Weights of a small GPT-style language model, trained from scratch on English Wikipedia: 12 layers, 4 heads of 64 (2 for keys and values).
Each number is 200 + 20 x the weight over the matrix's rms, rounded and kept within 0 to 999. Layers, rows and columns count from 0.

# gate: layer 2 MLP gate, 704x256, rms 0.139, rows 555-589, columns 192-255
# up: layer 2 MLP up, 704x256, rms 0.139, rows 555-589, columns 192-255
# down: layer 2 MLP down (transposed), 704x256, rms 0.129, rows 555-589, columns 192-255
gate555,237,217,220,180,210,202,188,228,202,202,186,197,204,187,183,218,196,229,204,211,200,229,161,192,160,218,185,205,209,189,176,206,215,184,213,183,179,210,174,201,229,223,195,223,202,191,209,196,197,202,206,179,173,187,190,206,171,215,213,198,193,189,214,178
up555,212,214,207,184,204,204,199,218,204,192,199,227,216,209,191,206,196,238,213,211,208,239,177,201,175,203,173,203,210,194,178,201,211,191,226,146,164,210,187,207,223,222,190,229,201,207,194,200,211,197,216,172,185,173,191,216,140,221,201,212,189,177,194,171
down555,185,191,203,196,158,205,218,198,191,222,224,200,195,212,201,221,212,194,182,182,192,182,190,206,189,218,191,192,202,208,222,226,213,222,259,159,226,215,196,220,191,220,222,176,195,241,202,200,202,240,256,194,219,190,202,200,211,188,193,202,198,183,227,198
gate556,199,211,214,170,202,202,192,191,176,206,210,185,194,215,172,221,204,199,194,199,178,200,192,171,170,214,231,186,202,219,183,221,194,166,211,210,215,181,208,188,215,194,207,185,232,238,193,195,197,190,219,219,210,188,192,192,210,212,193,195,191,233,173,207
up556,244,186,191,201,187,233,170,196,189,212,255,183,207,194,176,238,198,154,204,212,181,207,180,194,197,210,219,203,161,217,174,201,182,201,203,225,198,204,211,212,217,149,233,219,209,224,215,196,182,196,200,240,225,176,220,193,185,192,227,189,204,225,217,210
down556,202,199,192,216,208,201,207,190,185,239,175,210,215,228,187,219,202,181,192,210,199,191,208,203,171,194,183,156,200,204,195,194,214,192,181,188,176,183,180,213,192,184,209,214,170,205,201,191,209,201,198,239,199,246,213,213,195,160,190,209,220,207,180,191
gate557,214,192,188,206,205,204,184,224,202,207,205,193,208,235,243,225,204,188,190,233,237,190,176,211,224,199,180,201,187,219,230,244,209,179,189,187,185,188,185,199,172,196,194,197,235,195,229,203,186,181,224,174,187,200,205,192,187,208,194,215,198,213,173,177
up557,207,161,204,198,195,188,225,214,208,198,170,219,218,207,185,196,188,187,238,190,199,187,211,173,236,221,200,138,227,176,212,204,200,197,194,196,177,203,186,203,170,183,193,209,183,235,209,181,191,211,184,179,210,195,194,157,183,217,180,194,187,201,204,207
down557,180,188,236,238,184,202,182,222,196,171,189,198,200,169,153,233,232,211,210,184,239,182,185,188,209,174,190,181,193,197,202,209,220,187,196,182,250,221,205,211,224,163,197,216,217,180,196,221,197,200,216,200,228,224,192,199,182,181,175,218,193,185,192,203
gate558,196,166,209,183,190,193,195,197,167,199,191,226,203,218,203,187,176,231,219,213,224,186,187,201,194,224,195,197,216,223,179,196,203,204,220,193,213,170,223,226,205,231,172,192,202,159,193,226,162,210,205,235,175,190,222,168,218,206,211,221,197,206,190,212
up558,223,208,184,179,213,228,213,213,196,217,254,209,216,189,230,199,210,202,193,183,209,206,211,209,205,209,214,229,202,192,200,161,176,187,181,188,217,201,186,166,217,205,203,185,218,205,180,186,239,252,184,202,182,199,208,201,226,190,213,201,188,198,194,199
down558,199,185,185,185,193,209,206,218,218,205,186,187,199,210,215,197,179,188,195,196,210,218,200,209,210,196,213,229,192,203,179,196,203,189,179,191,187,210,204,162,233,191,174,196,200,217,166,191,200,219,199,212,181,178,186,207,194,182,184,252,218,215,178,195
gate559,187,199,200,218,223,192,188,186,190,203,220,172,192,239,252,201,172,193,207,216,223,181,201,208,174,201,176,182,216,202,201,198,214,190,191,182,199,203,212,200,166,179,190,219,217,199,200,207,206,167,242,196,194,202,236,195,193,194,233,191,195,169,221,202
up559,196,184,192,203,198,184,228,228,192,194,170,255,213,172,183,224,207,189,211,171,165,201,200,199,236,208,219,197,178,196,179,203,202,194,212,181,180,184,188,220,228,213,213,177,181,211,210,172,199,211,148,212,202,223,205,188,187,208,212,201,174,246,146,174
down559,205,196,237,200,198,170,243,178,215,208,201,196,198,200,182,197,209,206,207,201,155,183,206,207,211,180,205,217,222,249,197,184,225,207,203,214,204,181,217,187,224,206,204,209,181,193,213,199,192,202,198,186,187,167,193,193,186,198,157,197,203,215,180,171
gate560,223,168,217,205,231,216,222,175,177,238,166,199,209,205,185,199,205,206,213,191,211,188,231,204,218,179,193,192,199,169,196,195,206,153,217,211,211,194,213,196,193,179,193,175,202,224,218,214,186,200,214,199,204,171,228,240,208,213,227,233,199,184,180,227
up560,238,188,163,200,219,201,223,187,232,226,206,183,186,235,174,237,200,216,184,221,159,186,178,205,219,203,222,184,210,184,174,202,189,194,209,154,172,205,205,232,210,241,219,213,180,152,245,205,172,202,233,209,183,223,194,213,199,187,177,193,197,222,175,173
down560,186,216,207,218,182,164,145,212,166,174,204,205,213,205,208,205,215,233,172,164,185,237,210,216,210,201,182,195,226,215,226,179,196,202,212,204,214,233,185,209,202,157,228,149,205,192,210,188,171,230,183,192,218,214,194,184,239,188,242,199,195,232,212,204
gate561,185,185,156,208,212,190,179,169,195,206,259,179,199,219,232,170,200,169,183,233,215,197,194,186,192,220,195,206,214,206,215,198,144,236,187,187,206,178,186,204,224,201,226,227,217,245,207,229,217,179,213,211,210,194,196,197,205,213,176,184,176,219,180,228
up561,220,219,264,204,200,225,204,204,205,194,186,227,173,194,237,217,180,206,183,194,210,199,221,209,186,203,190,207,240,201,194,159,175,168,172,191,194,203,209,201,165,207,169,196,210,200,196,216,208,203,200,177,190,220,224,173,208,230,192,219,236,194,226,239
down561,160,217,210,196,221,182,185,202,168,201,216,194,205,203,221,202,192,218,191,196,241,199,181,165,195,220,177,219,230,209,182,226,213,204,234,196,214,159,175,212,196,207,211,209,183,201,235,205,231,208,216,186,188,160,215,151,201,194,206,194,183,215,227,166
gate562,191,233,210,189,212,212,183,219,208,181,237,173,207,200,192,191,200,189,181,190,197,192,206,203,204,200,178,231,176,180,205,212,220,175,172,198,197,205,204,180,222,231,190,208,197,177,162,220,172,240,198,225,200,201,193,210,148,227,178,206,189,209,183,216
up562,203,196,208,213,200,195,209,170,201,217,150,221,207,194,226,182,193,232,191,215,213,188,190,190,185,208,213,171,221,214,196,203,183,240,210,216,206,203,198,197,143,195,233,202,187,225,233,205,213,160,180,195,174,199,214,175,232,175,208,206,219,188,220,170
down562,197,176,210,189,245,228,195,203,175,193,217,219,168,166,192,177,204,177,192,204,193,225,192,207,198,196,199,181,211,220,203,187,244,213,170,159,158,200,204,200,241,216,188,212,205,181,211,234,210,219,196,206,188,205,190,203,190,187,192,177,189,201,197,155
gate563,249,214,220,221,205,223,206,213,184,160,195,196,169,195,188,184,214,160,212,204,230,189,195,210,196,194,248,203,222,186,174,198,191,218,218,174,200,172,169,197,201,194,203,191,222,217,182,193,218,201,210,183,199,182,194,192,182,223,179,218,200,188,182,205
up563,242,207,222,203,208,235,201,217,204,185,212,188,194,197,191,198,219,189,187,183,240,217,213,218,198,177,215,222,208,205,201,226,188,227,202,192,185,172,177,199,213,181,224,181,211,211,229,174,208,220,196,192,216,186,168,210,175,162,189,215,195,169,161,174
down563,222,219,192,191,182,229,227,185,209,191,216,182,224,184,196,203,182,165,197,211,191,225,210,195,201,199,227,210,204,186,187,199,221,202,204,206,199,188,204,200,224,192,203,203,168,187,205,176,191,187,182,230,198,202,201,207,240,189,197,155,185,207,214,201
gate564,161,186,200,166,205,220,210,191,175,189,224,192,188,162,218,165,214,176,190,154,237,209,228,195,175,200,216,211,199,232,174,211,186,206,196,197,208,205,195,179,185,176,221,157,202,213,187,221,200,190,181,193,172,211,192,165,206,202,148,192,197,199,207,217
up564,175,208,184,188,181,214,213,224,186,233,213,238,191,172,181,222,200,201,176,205,200,206,196,207,244,196,194,187,196,202,195,191,175,221,202,183,230,200,236,173,200,195,221,211,186,238,193,227,184,168,194,185,155,184,233,185,235,235,199,199,190,194,194,202
down564,186,221,181,212,229,201,163,197,192,208,195,229,197,190,195,196,228,213,185,196,184,201,198,195,196,164,195,190,226,227,225,201,197,212,197,195,213,159,228,185,171,222,236,213,206,216,195,212,188,198,195,201,202,209,186,194,176,203,201,194,177,199,188,220
gate565,165,187,197,223,194,180,160,199,179,182,191,161,189,246,242,222,201,217,201,190,247,173,186,231,185,200,221,180,213,192,212,230,204,199,225,173,222,192,232,213,203,197,239,207,172,180,243,230,199,184,200,206,194,214,190,187,188,206,167,192,216,188,217,205
up565,195,186,188,186,205,199,188,193,193,176,234,221,169,163,198,221,198,203,190,174,172,219,197,189,218,184,204,165,211,197,198,199,150,186,193,202,231,219,221,162,224,188,214,216,177,176,236,224,192,262,203,192,189,203,174,178,170,219,175,162,197,188,180,203
down565,200,170,193,196,245,216,206,201,198,202,231,206,184,217,184,197,147,173,162,221,181,176,195,212,194,170,189,210,201,215,223,205,191,190,170,196,221,206,203,181,188,234,176,216,191,196,203,181,195,237,207,208,192,206,174,185,154,189,188,168,180,175,181,190
gate566,223,183,175,194,197,192,185,184,223,232,236,199,142,184,224,200,190,180,233,185,213,205,204,207,177,199,217,188,219,192,185,204,192,165,177,174,199,208,188,209,197,222,194,213,190,219,230,199,193,211,208,209,176,217,209,171,207,185,192,193,160,190,231,173
up566,238,161,169,174,190,157,175,209,213,223,230,185,186,185,222,201,181,204,237,185,201,185,217,245,197,198,207,159,201,219,190,191,201,188,187,212,217,214,215,198,189,206,195,204,184,194,222,199,187,210,230,214,197,203,209,173,191,186,220,190,191,190,233,195
down566,217,193,192,203,180,178,199,209,191,172,207,210,208,200,210,183,178,155,204,223,231,181,241,240,190,204,179,202,188,208,180,202,212,177,198,184,231,214,194,210,206,172,236,208,205,224,198,215,236,220,208,223,180,207,203,187,215,190,198,187,226,181,201,192
gate567,206,200,203,199,210,195,191,195,218,195,184,183,195,208,190,237,186,200,190,177,182,176,183,211,191,198,212,166,218,188,210,213,178,178,194,211,194,223,214,197,193,228,219,167,224,211,197,204,221,162,203,232,225,214,199,153,190,192,189,193,211,192,178,186
up567,189,197,219,197,210,210,222,176,195,207,196,230,190,187,227,163,208,201,220,234,194,217,196,189,206,216,181,233,195,190,197,188,207,211,211,180,190,191,190,184,231,180,192,227,190,183,213,209,186,235,205,193,195,194,175,245,202,208,188,206,184,200,231,231
down567,182,208,203,218,184,178,165,179,196,206,205,206,200,210,213,188,196,220,179,214,225,241,180,185,175,241,191,204,180,217,213,193,208,164,222,177,180,183,185,231,184,192,215,223,177,171,203,223,201,213,222,169,236,174,234,210,199,194,189,177,172,205,210,207
gate568,172,200,178,212,172,212,242,149,199,190,206,209,204,194,219,211,158,210,171,220,195,183,195,222,206,215,172,200,209,231,203,232,209,202,215,193,166,174,232,196,192,216,232,204,194,212,202,157,220,212,172,208,211,194,178,190,173,194,168,202,185,160,213,212
up568,224,193,190,216,155,218,171,206,183,169,217,211,212,241,200,209,189,182,211,212,238,218,217,235,218,188,196,204,187,178,192,171,200,182,200,189,207,175,186,197,203,225,165,194,201,153,194,213,219,206,212,235,164,188,186,194,219,200,210,206,192,247,220,253
down568,244,222,203,193,207,206,239,180,167,207,214,204,220,200,216,202,226,202,196,211,199,185,212,178,224,165,223,198,216,226,217,185,210,229,222,197,244,194,191,182,178,181,190,175,161,183,201,215,217,238,201,208,174,199,178,202,189,191,226,215,213,232,202,187
gate569,224,180,230,172,162,182,201,208,211,199,177,185,235,174,188,214,210,209,183,211,182,161,205,209,214,179,224,167,206,204,196,177,185,216,181,226,189,185,197,217,206,205,199,209,200,203,211,170,194,200,183,164,186,205,198,199,217,175,167,180,209,183,233,209
up569,187,239,169,211,232,205,198,217,194,183,210,207,167,231,204,219,193,188,219,167,224,205,215,220,186,236,202,241,210,197,230,210,200,186,209,193,200,191,176,195,232,167,216,208,230,183,234,193,189,203,179,220,209,194,199,219,170,191,224,201,209,205,198,224
down569,210,219,206,218,218,189,204,192,194,217,194,197,242,221,211,198,186,178,201,212,221,153,203,215,203,228,173,225,235,167,197,198,183,190,172,171,181,214,173,215,201,211,189,176,192,198,192,230,241,198,196,186,200,181,187,216,234,227,223,166,209,198,190,206
gate570,188,203,191,166,188,201,148,197,167,193,206,191,253,154,202,142,213,178,233,219,187,228,229,211,208,185,208,193,239,197,182,217,193,163,208,173,174,224,212,190,160,232,205,200,231,210,205,195,231,199,224,194,185,229,245,216,222,246,177,249,168,196,201,198
up570,170,213,183,213,167,210,232,215,213,167,185,213,155,221,195,245,228,222,179,193,231,157,183,234,186,214,193,185,214,256,190,184,232,199,192,229,249,168,202,219,222,179,222,243,189,189,217,185,178,208,218,202,219,186,193,195,181,189,160,194,228,202,198,185
down570,221,184,168,192,201,196,178,198,164,193,202,203,190,217,218,257,190,185,193,200,164,199,182,180,165,171,227,230,166,201,191,171,217,229,233,216,231,217,203,187,236,203,209,174,177,232,182,179,169,217,163,234,227,214,219,173,206,177,220,180,226,187,173,219
gate571,167,182,214,203,221,246,181,222,197,191,188,218,208,190,205,183,186,205,204,192,180,205,196,162,253,223,212,169,218,189,236,201,175,227,170,243,217,164,194,242,168,162,190,189,214,203,207,239,188,186,164,211,164,216,220,205,207,192,169,166,213,208,210,184
up571,151,193,177,163,219,207,195,216,223,198,184,232,207,224,202,206,178,199,190,225,191,203,230,211,217,257,190,190,215,161,242,204,201,194,227,218,157,184,197,223,176,194,217,212,225,199,211,210,208,207,164,183,185,232,215,176,211,157,215,191,198,206,209,193
down571,199,195,218,189,185,187,192,202,197,199,223,197,216,194,243,191,190,167,202,199,216,170,198,185,187,182,214,211,219,193,187,193,206,223,182,205,220,193,186,199,183,176,194,203,227,199,217,188,215,208,212,138,202,201,177,180,191,155,217,178,211,214,218,227
gate572,227,201,243,178,221,224,227,247,220,188,167,209,192,205,197,223,209,177,213,192,229,192,197,171,191,200,234,213,208,206,205,196,203,179,207,194,206,212,207,184,235,242,207,209,204,179,187,198,219,207,188,216,192,200,251,205,215,194,204,240,169,195,184,210
up572,170,173,211,201,226,209,137,214,212,176,208,184,216,212,198,184,212,178,175,179,190,214,187,194,209,194,221,174,190,220,175,176,196,233,163,227,173,193,224,181,225,218,193,181,249,193,157,173,207,204,243,155,169,199,213,208,209,194,186,174,203,223,200,180
down572,210,189,200,224,232,203,173,202,193,183,225,185,202,200,215,195,218,200,209,144,182,224,183,237,216,193,188,180,214,193,199,176,206,234,192,227,201,199,211,176,205,215,186,229,212,231,170,145,206,204,180,188,191,179,206,217,181,203,195,207,194,170,198,188
gate573,218,199,178,174,183,172,184,191,209,206,175,226,180,163,254,212,202,197,186,202,159,237,199,213,247,208,204,258,210,188,210,174,212,205,195,208,170,177,230,234,193,220,203,178,211,181,206,190,190,200,189,225,181,196,210,236,186,210,198,218,236,183,220,211
up573,192,205,203,231,182,205,215,187,209,206,166,180,186,231,202,189,181,187,160,209,185,200,204,141,186,237,224,205,205,230,190,212,202,200,210,221,196,198,187,164,203,199,195,218,207,234,208,205,221,200,201,207,178,207,189,181,194,238,196,207,171,219,210,197
down573,178,191,207,207,174,240,203,212,220,193,197,235,199,195,146,204,236,200,223,185,187,170,186,206,218,220,174,178,217,203,174,231,163,212,206,210,184,208,178,216,230,179,200,206,223,212,210,225,186,229,167,211,214,211,212,208,167,206,213,211,216,206,196,205
gate574,215,202,179,182,170,205,156,233,207,247,235,217,195,222,226,189,195,195,196,232,176,222,236,247,211,146,204,219,198,213,174,176,200,211,193,232,215,209,226,174,232,197,202,219,235,195,172,178,213,204,195,199,223,200,191,187,180,194,204,229,210,201,171,197
up574,225,182,193,178,200,220,137,216,172,238,220,195,197,215,214,188,173,224,227,192,188,236,192,223,192,166,228,229,207,192,181,187,202,235,192,198,220,179,192,207,238,208,209,218,237,209,199,173,220,192,231,201,220,166,201,216,187,199,231,215,265,198,126,222
down574,157,186,240,184,196,218,201,216,212,203,182,184,206,203,210,200,230,215,227,208,221,197,181,167,190,187,204,214,201,187,191,201,234,204,231,211,244,172,217,203,207,225,235,200,207,199,211,205,146,184,195,229,216,243,201,212,178,220,179,206,207,198,201,191
gate575,169,223,222,190,207,188,184,195,177,200,188,208,181,185,186,206,218,211,243,228,222,206,206,193,177,198,174,204,185,246,177,205,209,185,187,191,224,219,178,220,202,194,202,203,231,222,230,209,188,215,200,219,183,205,213,173,169,202,190,205,228,159,176,205
up575,186,191,187,209,219,147,199,208,168,239,207,203,206,213,216,186,211,176,229,194,173,200,196,239,197,196,166,172,206,194,229,198,207,227,222,192,238,198,190,222,207,199,199,197,183,241,212,210,223,189,199,202,190,178,226,229,214,220,214,203,219,169,198,187
down575,194,198,204,198,209,214,210,207,185,195,208,196,205,215,190,185,172,171,213,183,218,200,233,185,224,215,232,180,188,177,208,183,194,198,178,180,205,236,200,206,177,193,167,209,168,202,153,203,194,174,193,203,220,195,189,219,196,202,226,179,196,219,207,177
gate576,175,217,200,189,184,214,155,219,215,209,222,146,207,211,206,211,216,185,220,175,205,204,193,244,168,185,221,198,189,190,178,202,203,199,158,227,193,199,221,174,233,210,220,199,223,194,201,194,215,210,175,224,246,193,221,189,181,222,160,183,212,187,198,185
up576,184,196,193,233,188,264,174,183,204,226,238,235,215,184,227,187,182,194,207,221,181,198,192,211,206,203,223,204,234,175,245,203,207,212,191,226,208,208,184,223,200,174,197,182,176,186,211,231,204,202,190,221,208,209,207,203,201,227,192,204,208,198,217,191
down576,204,238,194,219,185,232,242,182,200,178,222,232,192,197,188,151,166,238,233,197,187,224,221,217,187,185,158,200,226,169,158,180,187,223,195,211,216,174,165,228,205,183,230,223,216,185,192,225,185,179,236,197,206,202,208,199,178,201,185,195,199,237,169,182
gate577,205,211,217,186,212,223,212,209,187,171,194,218,202,222,218,195,172,224,168,161,184,225,219,203,224,192,237,202,198,188,188,201,157,198,162,184,169,222,172,202,218,222,208,196,182,190,206,222,196,208,157,189,198,192,190,189,185,216,204,187,218,222,233,233
up577,185,225,207,217,184,210,189,205,197,240,227,181,179,161,197,211,208,168,205,251,203,174,204,195,197,224,167,213,201,222,223,181,226,180,210,200,194,158,231,203,171,184,231,187,203,175,191,197,196,167,233,222,189,195,225,193,186,216,190,192,214,219,211,181
down577,146,213,199,173,217,166,208,203,212,229,231,192,175,182,217,209,230,227,187,206,212,183,200,226,227,216,156,193,205,177,193,196,203,217,186,181,215,147,226,247,165,206,171,196,155,187,193,183,200,176,250,224,183,205,183,172,167,184,203,214,222,199,211,164
gate578,211,207,200,184,199,207,167,188,172,177,190,198,206,179,184,191,182,195,217,195,223,211,179,199,177,229,205,216,206,214,179,204,183,192,216,193,168,200,233,154,209,241,173,178,167,166,179,179,224,201,196,156,205,197,187,185,200,206,172,203,161,195,257,206
up578,208,205,208,225,197,157,198,204,197,252,196,197,198,213,226,210,179,213,189,211,208,197,198,218,177,226,205,227,205,164,212,200,204,172,188,186,224,184,211,209,206,183,181,185,224,204,185,224,222,201,181,177,190,184,199,204,209,181,210,185,191,215,162,197
down578,174,191,229,209,199,178,196,197,193,195,213,230,218,241,218,185,229,180,219,221,189,194,196,199,193,204,185,223,186,186,192,205,166,202,194,205,223,215,211,219,181,185,172,233,236,199,173,181,192,207,221,233,172,217,211,199,208,213,209,182,206,220,187,197
gate579,185,238,189,157,229,199,219,201,203,240,194,199,189,193,171,203,221,170,202,201,201,177,240,189,201,230,164,203,191,202,229,209,189,203,214,193,174,205,204,245,216,220,159,174,201,168,235,232,196,220,191,213,216,185,190,172,207,194,225,176,169,163,208,198
up579,199,196,239,251,187,193,209,201,231,188,192,204,230,190,215,195,189,222,210,205,206,212,145,204,204,190,206,171,179,219,214,207,215,185,214,238,247,218,237,188,173,211,236,202,169,193,192,172,157,182,173,197,197,217,206,219,212,189,206,195,233,208,206,206
down579,213,255,217,180,223,208,209,173,177,221,190,220,191,217,215,175,225,205,210,197,204,201,186,169,199,195,206,172,229,192,171,160,213,228,187,186,200,186,163,188,194,180,229,204,154,206,200,189,212,232,202,180,237,175,198,218,174,224,204,223,240,187,186,199
gate580,234,163,205,197,161,186,171,175,180,190,193,173,207,168,209,189,197,207,152,202,216,210,226,198,215,184,215,230,164,197,193,211,201,194,205,183,166,198,228,187,207,255,216,192,250,176,174,207,166,202,164,208,193,184,214,240,165,180,217,208,175,166,185,182
up580,230,221,211,206,207,165,214,237,165,176,202,168,200,207,176,212,192,176,198,200,216,210,190,231,189,191,215,187,211,214,223,224,207,199,206,170,201,159,199,189,188,189,196,207,227,210,201,175,219,215,235,214,163,195,210,179,179,192,216,199,195,208,200,178
down580,169,209,180,201,202,183,233,238,217,213,206,210,194,180,197,189,195,188,213,196,233,193,232,183,145,196,210,210,219,185,178,232,195,195,217,203,176,204,209,174,197,203,214,238,212,228,194,201,190,185,215,209,170,187,236,188,183,183,208,219,212,212,194,192
gate581,206,186,205,198,180,187,233,184,238,202,192,200,193,184,213,182,227,182,212,190,237,212,169,221,170,170,185,161,194,242,200,199,175,211,199,183,214,210,211,206,220,208,221,187,209,184,249,188,219,219,191,224,221,167,141,188,210,143,191,196,193,185,231,208
up581,220,228,195,215,213,190,193,201,202,206,198,148,162,202,191,191,188,181,211,211,206,229,202,136,188,176,209,179,198,218,252,218,164,225,187,181,185,184,208,215,192,206,237,196,239,193,212,193,186,199,189,208,179,205,184,205,203,190,215,252,202,190,222,199
down581,200,217,221,198,185,169,230,200,136,222,171,167,227,192,214,212,187,202,178,185,196,206,200,170,187,190,207,192,177,185,204,175,163,187,174,224,184,184,177,216,167,192,228,200,210,165,210,206,203,210,187,170,222,206,187,177,216,235,221,188,216,215,196,212
gate582,195,186,226,204,180,182,179,180,198,194,200,192,220,197,206,186,220,204,207,209,184,203,214,214,185,185,173,215,178,206,194,208,210,211,193,165,222,199,208,213,207,215,221,188,206,232,207,184,205,200,199,203,212,206,219,219,187,231,174,209,148,207,169,207
up582,205,199,195,215,174,181,176,200,207,193,202,171,199,187,191,221,199,240,178,189,216,186,201,203,199,201,222,202,185,195,208,202,207,203,219,198,217,187,183,227,233,228,209,218,212,220,214,173,189,214,210,215,196,192,217,187,193,191,210,211,184,182,186,199
down582,188,192,218,206,192,160,187,211,201,230,247,199,190,195,189,198,209,192,219,191,152,189,165,216,194,192,167,178,211,196,231,207,190,222,186,177,212,204,220,194,230,188,198,199,227,191,194,230,210,216,191,190,196,214,181,166,199,186,176,203,202,208,197,232
gate583,198,190,213,190,158,216,196,179,203,211,186,216,213,205,196,192,161,200,222,188,211,180,246,196,240,200,176,204,196,231,171,247,204,185,183,187,190,180,217,204,212,197,222,218,231,208,217,208,197,186,193,203,190,204,233,215,206,227,208,204,216,222,173,204
up583,211,219,204,218,187,198,197,202,219,213,193,220,212,230,203,178,178,238,204,229,220,185,216,185,203,187,214,187,213,194,205,247,196,202,197,158,185,207,194,213,225,180,190,214,189,206,215,207,232,169,204,182,212,182,211,199,194,184,206,209,209,192,196,187
down583,154,218,190,199,197,203,183,237,216,175,207,223,171,206,186,188,213,176,185,221,240,224,232,207,206,196,214,162,200,220,185,233,163,204,234,190,199,194,191,194,222,196,201,200,192,213,226,225,252,213,208,193,189,208,200,202,216,187,237,169,151,252,208,185
gate584,202,175,222,210,258,234,208,213,236,181,211,215,189,186,228,233,207,247,191,210,207,198,223,194,253,219,174,233,222,218,188,218,185,192,211,194,175,209,205,215,205,221,215,199,185,228,206,201,188,212,181,203,227,192,208,203,255,194,195,208,153,200,198,204
up584,227,204,192,177,184,213,211,188,194,238,202,191,216,193,188,183,181,191,227,178,191,226,178,199,186,175,239,183,167,145,192,180,222,213,232,191,183,185,203,223,171,185,227,207,215,174,214,227,178,201,238,142,178,202,210,185,195,211,205,202,235,197,181,230
down584,238,219,197,210,201,173,187,197,216,223,213,198,191,195,188,179,220,184,189,204,201,211,179,179,184,215,228,198,146,182,160,186,229,220,246,196,177,183,214,208,170,189,192,210,202,206,192,195,213,206,208,170,190,235,189,187,201,205,164,208,198,201,184,209
gate585,211,218,188,209,198,215,192,195,177,210,198,201,199,226,211,217,216,187,219,204,228,188,189,215,205,239,214,214,181,210,202,158,175,182,210,173,218,229,215,171,226,184,181,241,180,212,192,218,244,202,186,208,223,220,214,194,201,183,188,188,197,177,177,195
up585,218,185,171,218,207,169,199,199,170,150,212,251,187,216,175,193,178,210,195,201,194,206,231,211,204,164,208,213,218,191,208,192,229,217,168,221,199,196,192,170,181,182,248,193,201,195,198,192,188,174,207,143,191,177,189,171,205,200,196,215,201,225,202,180
down585,199,190,175,199,234,212,209,192,190,205,199,242,232,179,163,172,224,205,235,175,227,169,223,199,227,217,176,204,208,157,223,178,185,180,183,238,207,193,172,166,194,229,186,198,213,231,184,220,179,182,193,215,168,177,170,218,171,211,198,201,228,210,152,183
gate586,180,220,216,215,197,246,191,186,202,194,207,201,238,225,175,217,225,220,182,180,209,215,198,226,227,179,173,202,196,232,211,208,173,200,188,251,189,204,195,182,187,216,213,180,227,192,185,207,194,181,210,194,214,207,192,211,174,216,232,201,209,202,208,193
up586,186,202,188,202,174,161,201,206,207,204,160,194,196,168,227,216,194,153,188,211,191,206,205,195,195,227,206,201,208,190,222,191,188,189,184,242,197,215,225,223,209,216,188,213,181,184,228,187,213,229,225,182,203,197,218,204,203,176,177,186,173,172,159,222
down586,196,190,155,213,171,200,174,204,153,165,163,228,210,171,207,177,202,208,162,197,220,209,179,219,179,209,179,182,205,200,175,230,202,168,193,171,184,199,216,186,219,213,205,197,203,206,211,173,193,227,219,201,200,195,217,185,192,172,223,163,197,190,176,227
gate587,184,211,204,195,213,229,247,221,193,189,189,183,211,179,174,187,196,198,197,200,196,153,168,172,187,212,185,211,199,207,218,206,188,159,207,201,265,201,204,206,170,199,214,202,167,251,196,179,166,220,211,202,205,174,192,216,216,174,199,211,214,184,220,215
up587,155,185,203,164,119,226,185,210,169,189,213,228,199,194,203,189,213,205,181,213,178,183,165,191,201,231,203,226,206,218,226,168,197,188,207,196,203,202,248,208,219,192,183,234,151,202,180,164,171,207,211,185,200,167,155,198,192,172,173,226,211,175,205,199
down587,187,154,177,154,151,198,179,231,216,218,180,192,202,209,217,169,197,209,206,220,175,241,183,221,199,250,203,183,188,200,204,203,231,200,210,200,157,206,237,208,234,200,168,208,208,201,200,174,217,193,180,235,208,215,204,183,183,183,185,172,188,221,228,183
gate588,203,176,188,187,180,182,187,216,198,218,194,204,223,201,206,178,203,200,216,219,215,178,195,203,190,193,213,212,195,196,206,214,176,208,203,205,216,224,201,201,196,187,179,175,189,221,212,186,212,196,213,210,194,214,187,203,183,192,190,212,160,211,213,202
up588,193,184,193,165,189,179,206,192,177,196,204,225,201,208,178,182,204,185,209,210,225,185,195,207,186,188,200,208,203,189,199,188,178,217,207,209,203,222,221,201,177,206,221,183,199,221,240,198,209,192,201,210,195,201,203,225,209,218,179,223,183,211,227,202
down588,180,180,217,197,201,184,212,175,209,218,186,212,204,196,206,211,178,203,200,200,183,225,220,213,197,204,188,218,202,199,214,226,169,177,240,243,203,196,236,208,222,218,205,175,199,184,197,194,169,219,239,190,194,226,209,177,193,189,202,202,179,197,183,185
gate589,192,190,197,234,208,180,198,215,211,195,174,205,188,207,195,213,174,214,164,219,212,203,217,208,206,199,190,182,196,176,209,177,210,204,191,193,228,175,175,169,226,219,207,209,200,193,174,182,180,217,198,201,167,155,222,189,178,227,227,192,240,173,237,191
up589,160,217,216,199,181,176,190,162,209,187,176,210,184,189,184,205,164,191,175,199,171,237,168,231,182,189,205,183,203,179,196,213,204,223,206,158,217,189,223,210,179,195,229,215,218,196,190,200,176,205,223,179,205,205,200,212,181,229,211,195,198,215,182,224
down589,202,169,203,235,171,202,208,176,239,182,181,220,196,192,205,203,214,218,186,236,168,234,205,203,181,209,206,205,243,186,209,238,210,243,216,207,183,188,192,194,183,234,216,224,234,170,192,208,207,202,220,187,204,201,180,213,204,203,206,178,228,177,196,204